{
  "activation": "gelu",
  "norm_eps": 1e-06,
  "bias": "all",
  "init_std_up": 0.0515,
  "init_std_down": 0.0515,
  "final_lr_fraction": 0.0,
  "steps": 3394
}
Each number is 500 + 40 x the weight over the matrix's rms, rounded and kept within 0 to 999. Layers, rows and columns count from 0. Numbers have three digits each.

# layer 2 attention value, 256x256, rms 0.029, rows 208-255, columns 64-127
499455497510596528445488534458487553537480510484540583523511503452468451507446419432538461521584524512438496426485479473493434532496532507537596481523510458439487550461482450537431517504418513
571502462538386505547491437466535444486450452477521502476516461481500543480495517481472578552450501453507500517460517516466521481450492437481427491445571588478548483479594479443500489425450527
487458471475449509494502490470482438469554483513496407421554486533507521470490539469530467493527489508517526522526476513476525615510547508553503450469569519490488409505554497466508518495431501
491511482457506485425490527470481570483502478570509422547462508464547503469509468496525457466530455477512498488506482459537543466481492470528556449456481507549407518500448475530556554546519490
483594524566514472543583559583440494514496489530476512513520485484528379620493460404515467496536475534529529500498495418528504593489527505476512556424478479448502557496518524557523546486480493
481452533434435472501520461537562449478484504452520466510452528488519505516497553485559505497476495465498480520529452516511540527463484419430480480511523454560496431519509574479504553506562517
526558539535481528495563477505440509416487499477507564523560490446481539499563467555405472474453504590529490464443461441484559564489473536539440494488540499560562545569524534522500513501465488
456488545481481445521420490379499486430504506529474539513434478508454499501528510516524492534451482474542488509501521548511474490540514484562479534486490462501467508513495451479445506466493470
496446482513522566554477445479534516509492473499483486477512468554494479488585469513461529514479456511589450478488530504528488467535506457466499505487463501434509470448579450402517443522489488
528493502476527458440518533507554530479478462455493477473540515464479480495508534450572480442561551607475522410423610506482433516517598484521581486468423444496526562495537392464516470508569565
477515520478479461540509469455516507559448489444557456499513488403462569538482530557498533529543529499547497502471557372522468496438561487487522365552484585457480484447478525472524489521456500
558504485439415512471500481488501527468515490486448519556587422459498501486476578440514504357473427439509521606524488458521565534538492449501510468495548578580490465597522445553515468475518434
466469489520481460542588533528522401518526466439493511546444428461450510489462584475574395468484536532525516464572546517534468609486506509466506490564475501460553484453531466424571525506465461
508556484418430482537528453526513477505587435450516469500512441536513541468488456504557456570506465483548559548440492472476502531546459489508512528485431466439522532485563457487532523550522538
558399526508550536544475481449501539505469501535502535470418447542512487471514465579541480528438468496491554541514477502504449518438490457464535467487559463504446520535539540548530419510469535
485464486506507464525464479449429488470495543420375562470456496566487541459598475503562453467449424521395504444445493536508441473435507563518522462581385478504544526418535479450503540544489407
498589476455520487564461417484548540553453542408446459469468541487539574546538435483498485535508538481552467526477480531492486521495482547481477498473516481447493438507435505489473477465500464
519460532508537406514400527510553507539416490473549496465549530469461479501487583479523521454515510520372558444493534427566441491424443507496544475511513549513527500551518502562628468497521528
526525483476498520586472442509469577450473557489465514497523567521507460477501523523515495485517439513447466497482502459610514516521481528577533546496513476534481518503505547545530406530429417
516509503438550551393486444502478486555487521474545523469490528501477548498470485437557403488439468534528486510437520514475454489505522463507536529474493516567466553543575498480515434516515438
453485463445453448538513523482484465499558459488480414482509503559555552524520461430515542560465449486486475493477489539532526539466512531509515447471476446542485453506508531462519585476496468
509489496569408534502516493444538512464460518461513476475446488423607511460458493589513458501463489516496497497543518477457497455523480556590485504575469452504495565578548456507517481490427488
542581538493529398503500498540501535453527544433461531467503497481450457484444548402490542535523524552518574461547554476454427491466539573473557555532469499475459472504497465489482552513484485
432498544510538509507467538480447445472537509467429548450447487469464401482466476539465429518478506485520594527486453528490472461502496546462507480487460476477511446495506514460400399525435542
555507508535480593530544486483503497455466492522548484492539476489500587513532586471530536449521529376559517523453444522469502513478502457467508462393608524529453504506516538503433537501543448
477449403546425531445460447464551500535444591515479480413475478476479534503517559417552537561563521499443503425474570407493465544484521488500511448500561506451508484476518428435463470445466497
407533520545524589396501529520475477395462471510515513418490507544519505531529510504437572494479464518558552515423504479489575490561506511502593592530587454542498434542436598514494517494441563
540537522484508537496546519494473538534456533446492467478545398523560509477521466472466551540498501478517466545489469506559501525465529504541568371454503568597473513520518499510526511505483516
455507511444421515527473506509543518539533394544434478492471505502538498530565499515561513489512477543426476469523509544477452499483471432538418496520519435537477489411502540464446463457606436
401544431464471524482497507497474511485533461515449438468446501473460467548496543389459568573528521566542541475387451511505573455537532478480535492527561491512502377482424562448491469455522442
606474496545501496492480475450549501596536514492497434535475509590474470473488535535553514452517529565511505544496461494550466500452554428432528430437554528530470503464451540477512551461466555
611499549527519447491501570545445605554454443530504408437511456478463562505549414535504422482535510545501398484498506456475474460467492462509588526485543517521553565531509529576423525493480520
477521479601516507512509490492514578603551483494465512536403491442483428547517514504541495568532459573418562429465471530488503575393438475489448543494442458465532537511578464464483562451524439
529429508521553484550532490484519580542514462470504540481486530549505499407539521482442511506509439508485467519522571485619480528539457497526500503481472494430495550552485517501514473490461491
538583442539452492480453478511492424559487420530461524512505520472453516502498503443513529451517426516460483509533488489466485531464507523588558470434483574551447520463463474505480462478489523
565528545488515430489486464551448475459537500510515515551527436494546483541503515437470428540471467475507515481429489509511436532520559538492452555490571500501585516568523489465505472445520435
514498536434462516504493418468484453582475420498476399405451416497476527417576559465514530437461444485498561540526478527483470525436479526520484508490479538482560540544509480451497504495472535
460481486491536567463557524522502513493505568534528581518524433505477390575479517577393435475509475538527453536502568482508507437560490432509537540513391464516445558437420535536519490450523519
555532442488454458446562462523514474517544515473453437513468499407452538483489499474547560455428488517493526599553460487528501508528471479379492493446434533544481467556511403519528503480513612
507554482504475421475474499515482527444520558496478502455508523447550509474488540490512444449446516560500538496639590464465515527498423539500540527445569475511532546463506528526455484513502534
506509450526504472499512508471496540541580530524480518489556475488448542422450524596608540493447493537399586450502547495557500483449456529526458499538498524416475446422486525545460495501495460
456497569471476476539482498519526497576481411486456446466518419512538470524570434474574515536534554454480530579449523540518442595456431514543453518452450496560512475494480438442580493565514512
529461515536513501548526463519517528551507509458485465507541493497465497525471523467589460515465542483531525537484469475500503473457509470566587488412457492483457472485382488560524516455531501
476443504489529502531513495526533518545546490514462527452471513475561486458493506528472448628522450520479520528501420562545549487476511461533522457464579473522501466496506455456573473462460479
493476494502527522466525468505532505529474519453502491524514477543561510532570535511541519521514497484461487542479579545439529489550527534546594476601541505484489487522515522558561520475501463
444498605511541545499501573564511466529463507447464486459550456450531471488470484381515445456560602505531447467470522529499553530418517510510467481548600483431502518522442535511595560542492571
490448497502472439543501481499521553522475487491491480502494518519493494543472588504544560512496515511454484468526506459564479414534434507542545429470451573446513424552517481423531539524463446
507510484518502440537520529556535541508519468458539526554554539464436451533494436527474486518627479499496500462455542449534559572510514488482468496453510524451429531483489521572560508473506506
# layer 2 attention output (transposed), 256x256, rms 0.0449, rows 208-255, columns 64-127
516445494442519444492475482477556491563484360488443414496475549523440565469511529490491469546473486597555549579576577490551511429450519490517368494398551496590519437555489545429545490520571518
424524586498564589518525471611472471500611517435510520501424544510557429504497481465502526447490437471443456435524425575511522489530488522488500586567427423478478478504448487579542419568502477
518562515505542524499526494528500523594497477460493524504430564468547476537462395522505593494503549466436407499571524524494480502502435517475485535535509448497442549499457478504524500453499525
565450443519454537468519427501591505440499477477512561440528482541432473518491559508444484555464547559544509540451519506461512537500474556514448506433550484522599542546517519498493483457511486
554522429396444558433380501461605518512495398480509460516549539450512628372501529497510558491466495459520493524605570513571442419537480572595467441567564474516419453518508419462498543479464501
515545533610560466489510503564404437443579536470482503516526456515446496509428467524471530491510444495464465425519556492530459493547446582500497558546478510438452472548532416488511447467509397
473433478551423523506474524536499486536511543457496511486512448518542472479457487507493527577485581435549529470469490577560503493496553482377513482551520486550397504484452598534510438466546518
533461426502597479502553529499582445494450503470511529512568495451482516476517487490530504411598509518480488457472457460502508481494512540456550497483496492511492582450480543468561639487506531
538518516471514430496555532550489507513537532499551498521487523413545489480490474463496550456507527461392497541390476519496512518501505503447514478506503488587522526485410566610470514502475550
503394473473432535509539451442473508541509508531504506474446566515544430431479462571549457443476534511539525550516472474548527517459488434565418512512536498556442470525401546515522502502411449
505489525472544483488509450466407493511534503480470466516488513515612462480526418393512504477497420549459538501620467557468490513527464541437569584435452505496481461523493523466501499461532510
378478513507507541507544524505487443436488511454512494542460438595581460557485526485425540592505560572514521474431485546454538455491429542559519559540534496529568523544515553474491447484502493
515595555451433583493473515444526577472509525584510419520533554515546479513466418482395507496511412547512511517472440464464476445496364522516502473421598484514474514594517468548420473467498541
512439492536577564416486562553466480446516578520485530510490529480491491459476518470415538436524539489490441491456462542506549528476465559502437390492596490574513437593493472523469477437466540
445572474464480442482475535507423465473565471514520413481543553445494514476480483443407520495512496460397479504577473566444507487563522481453476535508448535511574472481510520476495499538507493
502494578537512414478520534468485475498473469529577492520464519416512452458422522497537506469574541476499563460557533542481500504531536465492376513430497475555485477503396561465504495514505497
444499457452516497426516617424399445523527472559530447556504482456480469515537513502504553472444488407461523472556504480493490491546526411480531507517462568482560448495517464569493488476539543
504547525500468486522522541435450448492534493578462494540459488521554451552479440482465418501478455542533488497570558503451516491510507460491516583482469501492479477538399486447413514530508396
438539538503483487432478585505527432495538510490433483503515473482536462570483495469541535594496552488555521464517540534458453438508499440452519449482479538553521483539491507471505558526507594
415437523523469479605485522462521504466492482555447471526505557567497464478496455544434534486537468478498523512527484516513586521456469495491438423521452466500522465527398500573462546531463550
551569590532587585429498477531554478409545539517570544581520516469499523492469513542483498450523503499457485510476476481475428497555452486468508580476476574470596505412590466582500494497464569
501511518488574448533522559479499499532518474548482505531538547509495461541561466444524516462577462480514481519447441521510524472425522414374479510469509499598533493493467522529438525526520487
529481555447413625552519478499498555486518458488532473488508557498551517509483503521506425440472477482525556419572445446531446472499418486521472452479441554528456495485473543390569489489466419
549508400464519525544487472518522523514491477545506551478487523518503575500552475535567551496530549498563550439530464518541527493497529523472573439498507549497469533504487506507606488479485398
424519511620576398540464446517407460463535453432433470555514508537547464470435485492447542518538513530413459493503534503511501495498479507496490558566442508512491443486545481409534472498410524
485532514498522447579555534519444506523546509489460461549488523441491480514444390523449467463414457496525492533558572581489484495461409500483555606498500456505497454516455549599481450579488437
502522444504458476594487455509495649518556534509487455515492516444449465603436506554570393571447569453474485470514513559518513524453554542456434440511506534431466526469564453505479443520539509
476529513588461453460523497468476456484571512453556536533513613471530477548505474534497538562464517470484479473467485571499539470475467544456434567465511458486521510505494539533464419507534487
504518535509551534464610543509470480470492560480469495518536469466381443532518473415437473487461501476498442514516474464464537538519498493497528476489460567520540581590431529475510578512462560
557555553432526501505514494441471533446503534511504510529476486482512488507548558576541402498474477482441439503549530455528437526552508545570566517488471535443536541426555429535496502498466468
425536578500498512495566457464413539466473507478518507499503446479496478517566358459507503524455434467510452524481551528484517516560523484508497542481522522481529452491533530498516440497483490
483532471472389590468477409445492422453516452427544545511462482539513436488479494555504542497464543447472491524624568525511549530557564438515433567504450437503442490464503398485548494485564497
571480498407493435451512535489484476471462520538502480538511462441496554486524494429493494481470480438540403538534506507520458455573538499479539517527516505547486444494440540593424482519511513
498592493526454509450514586513482462444542568493480497493522447480492415597472487499448517487520592509455523497467412497417562490538558454444554557480519497560498411513530564518482492518583520
442417548488480494556552500474471521417542549433522503524521442496583396527516456480506475440419518475482480465485438483553547542467528487412442525468560424487474486497483567422482496528479472
475520509445490557546525539532579462468441483439461526449594539562495543461447522546520593492506554482516475517524499452496557451525476469536498452459385500556494517474514537546489544559478606
524540480523474508493526532515506516395499611478508571534511522487569439548469425553472555488534548438523450494386436506582559567483441433504502439495593479510425511510486476506426440493505424
497533504481462457503485497481543563464475416450517485500506436518505622487581560514614587624488546502486560548428504508416484467486397594520449498527524452484511479470541479458478552507464506
483431514516469561552492547535496509433547504533551524543467438627508430509483494521457536582522515514563484409487499501518488439399437502643537454420542413480505556567459533493522489506518374
534473559504527482539473486460541507514454458446471487516542420526430464562502483573433455451505460427449462505417367535443534473516525419545520509545489536539476493494473489454500491461446518
517491529449526500490581514546528580498458497447547515536419511518521487561523429456473523496479505494551445525482457508465477564498473493462490462481512559514554492508486521504559512465513546
511555422450480526532548491483511489437489570533486485572468636531484522442517529522408479434402458528543480406565553521480580460537515533431519424515504525534499509555483488515549489457514462
427522462434523562444536578477576468428519462520565517473494469547494507504466471546492523546518453482523480478475447525545500508543438562569446477507597523474522522535557473441469489484482476
561518472500484521502467537503483529449507500551529565508517529535450585483516466549492523394537564482485435556454587479505436490494547620511445555523526521505501546437537534572480454531546493
489623437532405430535492599499501494441529520592448476500478553494457517462484554561495400523457468551562581493421457462447541486488422485449500490454416540489505518528521472549386532528431540
516552421429428495479477529508500497492567446561529428535495558522462481491455532504495552514386387499499549562542482430526439503544475540470505509461595511478528541504546433534440506458454481
505551550502624519521496480466532464541531507418526501481406440461529483476516383496438483449491511490503438544498533452434508652486520497491482528511555448567449572408506536534468493514492526
470589517470552561417407504472459398485471478480428467408443510455498548451460553521517563546409472505490503447520441552511456451529476522479538535523490465522527504482499449474429476470456523
# layer 2 MLP up, 1280x256, rms 0.0515, rows 0-58, columns 64-127
517512511518545513498473504452430488531436485482448456488495560464536558418525478483505611484474495479486556540515461444491523505510508546525473485450523485573517458495506515548468506497527531
563502445479580526506537490462477563509483493452527474505460502543446515476421418449560496539533536469526451573495435494425458460512386526564473510531495465495518549508400459493447488531560538
535524544460553561522448541499434529460550395468456496530478467461530467464542479496445536506426527483506594544536473576476449432497542467480528543502442522449474473534494471503465502462492440
509503525461468472479438530471477520590537501490549525460479468464502499489450488503537522475477480606496503536555519559517458500483447463481466571475509516563559428516470450467532555459515527
421497436465478497446604459537486510474590523460469485446520525484500522582502537473454462532459482512473505479447469525490481471521480481546502496587504481518491459499452466428463522509499519
584570518501565464588511422518535526469445499499536442499567563474498494492501512499527481546439482479594514537478563516593560526446578504479530485443432507464567529430483553470496524516540440
409447484487547494510508537526513455479560486489504463446474520496435487513506543407534502454463425496501479505512545510422532406551517474546470481543522487490450535501494465505591482457467514
477506492583467454456539497545470515525516560537456508441497516441479520434439500484450453555523480410474529546560528461534517457472556470569524548529463427451489541459461510467560480527493525
524449490527440488516500528486509533468504505507491497477540585482579495467467545471488430501458510530515567487442569479519534456396544491565507464467505522477527500491530526518441499520499448
490486449489573463525510470517502517520447463460459474451434520499551455532474502559490503444547481498525511453417541526471475421518521507520459566448502497496617499472531459505590493462538530
502513533532545436527496576515463542528490514537497494540465444490514506439385539526510548486492503396525495499482547477476481533476446576424519554528527526503546481470490504502442519491538547
530535499610499571469567473543496438498463485418569480395531527453495523510452508537574593457515505427547470546505440447534462535480480513474529524450498438538495570487444527479466499512528429
498424417488509544457531455615503514507432497523617443504558521442502459544501494436487551459457489456518529544507516471486491555479407471490534457435478571522468594564461493539586482548520510
529530513452513496473461577526567514517534484484540474523521482464484495510469460455480534557428467470490478439484563533472588540514488463452545527447507429420626461526502561462486515498542509
500451527532447543561474446515477484517523476504492448555534511454529482550447492529537544470424475509569466484523570533529529428571547467507472459470473544461479535538492525492501562434521547
545537439515606450497467474426470491501521470522597503450491434475464625495453526558589446517533442477482500493491470523523496492529528509499472406455521475534587487494487505510529467478462463
528474530462470396408465482505548464503529495492534489477522510532459482532545531547490463460487491551534463549545539470454497471467462505538463460575454527443519482416486449533457459490549565
520533514495533541427465495464460487463527487521518438469487481487436484554465424539471505445477498456512456480448499552505446479462505538524492532558512577517573445507566483498464520493450562
552456445460497549521503525543526497472478412511485553503472474542517527478477536517490462506472471484516513489553512527468490499551490518473455494504523501571521459520486458499548499459468537
528525494515434453505492517524502477505493490510454453509489501414519535500419515452499562480426532510542519510558563493463526542487447510540437499559472482536473455452480513491476465521509549
483553482446503532514462498405452472474615493510472515535403509515420466579534458456459518519510567507511574501526564555498521438502480477516449510481462542525550545511486437496484578565500505
427530546495462561522450509472488500473541436506537429535522532486575473441499485547541478551548445451484546455555435477451512490548499544576504455452474528495529443510539475430563498480473579
541494523532569475527526577524555521504545564486560577468474454552438494505510484548462580465512497505432484512435426455374504453550568496466440513492477431435500571521514483501493443508588482
517414460408422434513478565516463508505595507490540506494497536535498533460484467521424486462536452435495481419527495494533485536481510548478608494556451422526514549553448501539448460498526490
521484508522497545466481528459517531512581535495495419479490551520570524554545447510545558487463476504429412510528479468464567454433504526468515478486484484488486591569553483546506517569519505
483507498469510479491562519444489510515513512512491490534530455499497507467503433520487528470591542543533425464490458492514477451506630496496489564548495562566547522476480556483501529427424478
521496529473491442537492504495527479508462450438615458494486437503530540490488529491529537428559471513498465518501471500522517510527482524497505514496492494477541502447556561462490522507550405
478501505530455526471504442478531425527504516451433487492459514503532485547522496545477484460463482463486531512476504522519517469583460494499538441553474504546559533459495583452485506491509535
542488465517485469463512501545530598570548481479459516474454482422475506498519451481470495539534470492469541475437435568464449445501489394476511527499484526466518466436506581557542458491515524
517450438465470583403425518435558515531452501539478514541440514462471524488528509436515423472463499490469453584473471497501579479570554508556507561522425539526512426469532458573533479414553483
425435510501486545466514445497508527484511564461477448503518530494498579503468518515520579455498492556552524498544523482570485485607548531477538546472503555474503518489505500530588502486535548
460530501574507489560456475574551504483453546481449473497491491466522545442502493500472434470540487488548480508513419480519458537468478463567493540465523492523471516432513518492586485535482541
535510465513422519559420567466429494479565557467478448487471499570465507559436550519464613526480507449511467542434533554513470506440481491536451477523518536475444473429566498476456531500494557
531483497492454502507520523485497539606474493474536447513543486511478568422465534499489478534428493518503562502461411559500518493520502528433464470534451558506502502474496538576498463452574500
486458504551541554523543465474551422501541459579399496519522428499558531475491525513490561518507465444558527446462594541552542480457496527479516537463501408535472442445508530541512469530442548
489497457465433456496549576481423478565462444470600513483522486467471461481543484491473494548476475494514476550497521498490495554469509490439493501543471504534577470521442496490468493486441420
475544477478553582461522508573437495504522516482525484465531509483485501599456504467415471397550488541501518452503495550495523511434500503544553514525518501553516482469512557517514544478439515
464510495574450472477520516448499504546527483509471503468555513525574527494461513543451497492535507487497506510470509497451537476499439505451490449519464513490593464480518572473466509601445550
586494508559504538475476512586431406538464562565495477511498476409480559577427483536478534483509476483578526557487495503449469493479491463520530485532584498408496448414423503529508491506532516
588438520483518534485463500471449494500426493535472459491544474552553504502462437531528558455548458487465554545466488430445433568555488499482407415476475562472521477511476510524447466509437547
500576432487548491494507499489594527514456561477478493429552548468487546559529526551503458508489500481540504557527517475463481520483500537490470414538418506471528436466470482479452397573527557
469456480499509460466514451574455477453554505462551518522472475473442591533548530531472445466502413505545480431394588487445508487511461505575449512594477492509467536540502487472482476501573512
548470508454575557524547497529525494542580470541531510560463456503446514575476540484544482482493516492536482473483542456530477480469552481488510532501501441503481536523521511504579469486549546
518466553488512544511509527476440444507439599477570473555451600526502589612448551479507454399513510515547506442420454418463561507559543509433525504535498492535432527484509474593479525456482533
426442492589508464568416533534448515511508538479428501454527524480518531392538536476491523517394524531482541396460505516484529501433498499456551521479534511498533495513489448467468589497424469
451512469467504567500499541415500457529476536457496474466474525409512492489536505536425459454442497425527474507503504520491535554530487496496495510495501430466495437571474483514493458502447515
496476459437510528470535516492532497489440535555563587461512449459409396453516537554436523511482492463529438514519512487466530499542536522506472531412471501488486484552541544531436528470519486
492460499575557534549500526484485541464492528457472508526561489548453472479595449456467541421532542485517508505517522513440548526459552429525525433510554531549524463447460473477498439413519469
506434467499512550528435446510585493422474512447485469483505508492502515567471479501600502543549386454549535477497445497451459528413524544459541479513572531462476531532530447461558435522559471
552466486488527517477515479486485542462531501473511491478436525552493474500468479510500509486482507444476555508513549551539456471527500544461592592534556542437502498535573444484477477516506477
422454501580523501571549506485554465537523482537451553466514442552506464499480524573507512466464517507478469563453500493502579489441545532471515496471576528467542485500476482496503468478480537
484545475538463520514463518443469541492392533478514522439501544500510444516525443472456502546463535491549537534482509484477485495455515540472492518518495507473530514553593476450536484504514553
473557496526515514512534491483458495565492501510484492531459493509514484526493498546559512450498498491495466497543523495517549507499468435430451478538467474504503509500492474496490490571485399
497465524499520538443431544503543504569524485485522537506439549493502481495480564528480498534514498435476490475528528532540517526463553541601508484519481508475507561446498432531476474465494488
477423532577509517560440507498502474509403526523489487479473534505505577472475511551510500502500535567455494542441541498451552515495479526502507444517499523507478536573500433463531544467527444
503495467556500510546480450478539551489529546485537495512500544512517539514404501476477574534553516442482525521455532525504554454514503560481527547510494565472567463578500512574523514533509463
457438510541437528446479478532462536554514484533493507495515447510609463549490514497460440577476517505469495511479440504451457491463478513473489462522554483522496526435481507535519482481459498
556501518495500469476551532620498520493433462549429525569562476514553507537532465510486557532517488477526470507517521508514494473449489455456428482438464480498481520489527561524488447586441487
510489450523519586472457522507509449553440480513430516506499448503508452485451542519514466445567445452433419422532479580540452539505500545524450504531465556484513458518471550453521477468444473
# layer 2 MLP down (transposed), 1280x256, rms 0.0516, rows 0-58, columns 64-127
511523523520476553489525461460566595568591489534559560508513463475441499509487452404492442519514444545477507402519514500458478492439484438453536537475486528489491545530495476534495515524434466
459512480515511490433522489568581530517492441441472514529508511451536524496498535511489489469468533515539538463508531463496538504508592444511531418499494561532477468458530452526434527455470522
496522437490480506573539495478452457505497539542549538474520499525523519512407489494483517501528530430454433488517466454445481498552375510493529549417533485489446479563472522466535476465521538
474519471484442508514496528498471502525524543491459495454511504486458532480513519570478505563513474477517536549461375487532508479546498471529503514494482502509482540514512535518456491465496458
519459499544470475453472472472560519542495479492567518554517451556537533547475547555551505456432538526558520522574515472537489509525495453501461525470486484518487511478544454544524475488482448
502475483505493526508500539498491482510518583511508546464516519453534500411460493404477490464507477413485441496549423526446429519491560443388534490601491506491532481504538400518505517498502531
472523537488500471579446401455537565521499547432468499435482495523515499461515500535503458512503514462527489585514473490504433541512460504464530501524418492532573515504526547529517499577546510
529423491464498502565595517586555509473474487495491498486475562590559535532522452534532552490536490521459539515595451490467527550482514492509479557523455500538520514503480533513525521549490502
499539579464524482558514489537505508512555464503542460499531495472464484538526493549501544444490521457515501526489518459414427505430430478554434471493443503470447505427504517496540487430484522
480478519446473531505527516457514544558455465452474510451437432516495412556497523461498446432477567477520515508470505556504470416499585471574575574615430551426531491516438406434477499445505484
499513518513469510504554488504504400561490484512476441518561460553451461486556529473484462516531510573487571509519422569502501497524529422585505451471521536562415556428500508462472529527515511
468510525458483439558529451554546512541548480512491510460376468469591432508517510548496530487486422420487562500466567453502464422405524503516504476506517595545515552446536460487497511453486540
544509448501504473469526525529491521474539476408457489538481504520529498432431515560471460517495500517425525500490458520453453576521532539427486488512568564567467516527478499500514505407495499
514472438474418510543490498445469547528486490494516525515424463602441538558429505529570531532462513479441480460488453531530531542489507519492538545488519402531491563557409517526457597522483521
467496399453527447514514467414588538470528554485417530515550551520513491429498536502476471510538479609471448470431516536539483517482492535487520507513489525545467488535481497509505455490509448
483445432499511518497474478504531507532529517437499531498492485480547537462465526470524503404480509458508419483488467522504469524551559462569497519586502523571523492528525468472515488541542524
472490519472448498618541522534430488442515549502503496514420453442497430514505526494529529477522373518477493471492544471546496536488577516462538430489513537489490537443519500471558505469492464
493475544458502535546523492474444429400511541412523453480540552558546523581506501508462534478532459522548518455449418494506527482518478479520524540442507537557504540468580447497459526487530482
487568533487446487453479479441424463494576506535502437544563508499487506450499557466457514479486547557516465469450451503514558513469522540485507525475513420457495490439533461539452514516494450
535505522506509485482487463529445492513510460540555576458495451484479483561452559518530480540434519490466468481428545492525556445468530517519511424539470479484508498463526475416544526562441458
529498529542572510473445592558552518511419517444532497421549516413515540517492543466504426511512529554478487446484494463584517523518491487474512456491485533410474551532466577563538508515510522
454436450422536538487553529437590514504477566519493528491507470530411484465503556456421545474422488507464519532517506520564530452527475462526503499462514478515475543471470528583460487450493434
479477542440425423496529485553550424506452476527497496470457586455486488514563520460456570518446490481587441535565476410475454501452459488517522522556545530500501493544454461528469486513490376
490531508519514545462459471540537514493514566503416482491471492483491534464479430501446484526572455514528489535492545519492503477560502517442472524470407523508470513465555508444513427560535475
448463528466432514575501539511539540505503518529541569518589504502531454509486509510502465481533506526535506540468488557461553499481462519582487475442514554509490472477480488584485493465483509
522499409495530442514526480509415468525476398477521486473519496451501466560520442539517434480538442553496539500518502462564441513497526584462481483456532459458463400471511527554551482546490554
434471472546520508532576502517455564484506492565460474507515434590505493549550504515509483500489513443460516460545441524465516520440505468488454445509456448485511454514456475499505493540492491
541496502522484519510450585504484535492508519527492506504547521457525498522503469482493498535517498443415442505513510528486498522490489546532524525485498478523496465517459453499453483491522483
495508501539552532454501490526465425447536462508562541510547528530466478492550496483485463543534578498545474502518566464485554557532445535526514609500577489552533439496532501492517512457539508
494499492470537413492542431488614563499474594520471507511558491460525485447507549532562533495480541550518449439438419587540467450594515421595479496540445513534570486543607469575504504512529448
496464507504427467413439497490548550498533490533419529539479486502513516540455480497432491483452515478478470519491501470481524588488501520536558563419542482526434494464506461539517484549505488
536519364522482446478494483501462555515447462524543475502482601488472470562473475480568534524532512543505492434481514516456534471480499572528582456515488496528470482489481531529474556477453514
527500485498557468535434529566516512508504487516524524452491511519509528499566446491545539510468502459501507445534444537482510605558538511478520564495585475551509493549400519497565481448531490
427515514466515460529533509541475512431544467511504480568501558490500495557502488453459485501569554481541474491498585434456545494442489493509451531492467500551507452555500486516474534514490467
552401535486585409457467508458466499556531481516478511527405531486467523532528537435483451520473545460509478574571450515491467492445468483470499433556484474485468565495529471516492579416459506
442487536545502480528487444505544459526466500486487498536504450476490499455502511478406447479510551470489505548537460578486550474533464469498469560463498471453566509494532583493546497434434414
544511497459544441512557474373525528472483469488556500509548522524532525535514565476523462475500484555501470540467455490478524565553475390573451439475477556505486541404525505506454591528473536
550559563466493493527477477583503504480495494505426508534434508520469519546545471421552459496503457568479513419558539564553491504511532557461514505481503496464422532572437460547587554469549465
472505527432526510526525498459521521476461484509452542433499498457516553488519515554558541521485470539520520479571498535502481432497435542560513490551452449481493496533541459525459567580386502
412530486485493502537568508543540486519475491422525536458464518424465427460456520510442478532480560560518482507504485548470489406506523544489551530457473486513599424490505506475570548470585427
550516603546487555468495433504538493504418511500441472428489478520491484493492504556499552521513520515424478449494477533489455536476519451477575436429506527456518463484493468466584443477451474
485498540526482478475469449487519505493475505483536481463432489490505398478432449523465498512461511428518490581572508485423510543522528593438575482483488474521497484522414488528456566434502478
486536423552437501560530484520510507519471486488448463533572465437504553530516561534537436518543489429471449554533489547490498530589535564503514460506543539457473473534458491434503460515495479
526458528495536454501429453545545542561502524544484472480435520471532549486439588511523552557474501463500498487494481560538446577533562502500468447524529497456530414498431497415470549513535570
573449460471482497477460493476457550601520500408502499461501542518436523458439536565459444504503470424497465488467485463457458519496461488531555517521498519515602553495532486448527558533514492
490466575529500538569498553493529441522514600592531510539518558500410448594515514474685482494494534496532495467489551571534516502515493453481574509497467570437525528476544462536530536503528489
447517573496428563489513435470498494480569483431433481485479509495545609530515466472504503480525458542512479516511460485491521535514475530480515520628473514476500502497475449491491483555553485
488528493530477489548500412545540524513438478525534552528519563519461433501507513513459504521466453531557405518486491533479522472593535463536526493458465476466445422555452492600520514426469432
440487554467366493451502458498503532483592459582470486528488511358493468563535461447522454438527492474510495556517488472520500505428483519446440529582563544447534470503494447453586486542519557
490484519500550461505553490533514519547500486527502493458556527499532499512470552488501485539472487593539504591507500511485517398464423423472437505467458465529511526467526522457489527536496458
445461510436551514497510422538498498502497430481518595508561532484546483550460466514474466496516499463479536473443490457501555472488461498504563519517551532430466522492532523471555449568418497
485479418493588529559553499630551528473542504430506487518523464481474467520519543558533478427483436527454504531575519561435520480460520472508510511455507562490475482450489522458447469527535492
504412549465538481492459528518491545493429447522530515561530516494493481520527510510511549509473484496475486564514473491453452467525521472513484526531529545484498458492567552574477485492594558
439493502525451504498479472515470471442506459413528509507524494497438519504522483465461535493576514577532492531473557490527539399540494466466531473523538430494498548535475510490531516484536497
587495515492528508518470470478501500497520446498530508466496485443491463485481480485520530549557472479523526410497483534552486429490520482462499485558524517530497466500438537470452542550528539
521528457501515460449503523471474542516537572454514481492487488531551467514562533540505490461423515478445496465504529493508536469524455538493491460525446509505454554468459533516493469504536422
481511501509548478600464468525517530487482520479486501570506491477443477442540500519530529479517536508572526420455566521446504526517478462546498498465480488528421475501554464464489463548495450
494542487453490590519496521473488589536508554497555533441509556454491483555531421481520469502510461479447501493521557529452486469555519466408488441561490423483479567455506486511533510465526546
503530540456477554461466518509503515512456466526515483568433548481465515604507540435509477561573512562485506581446482500531478473477518486530547422494542499563458480516473491548485556538528511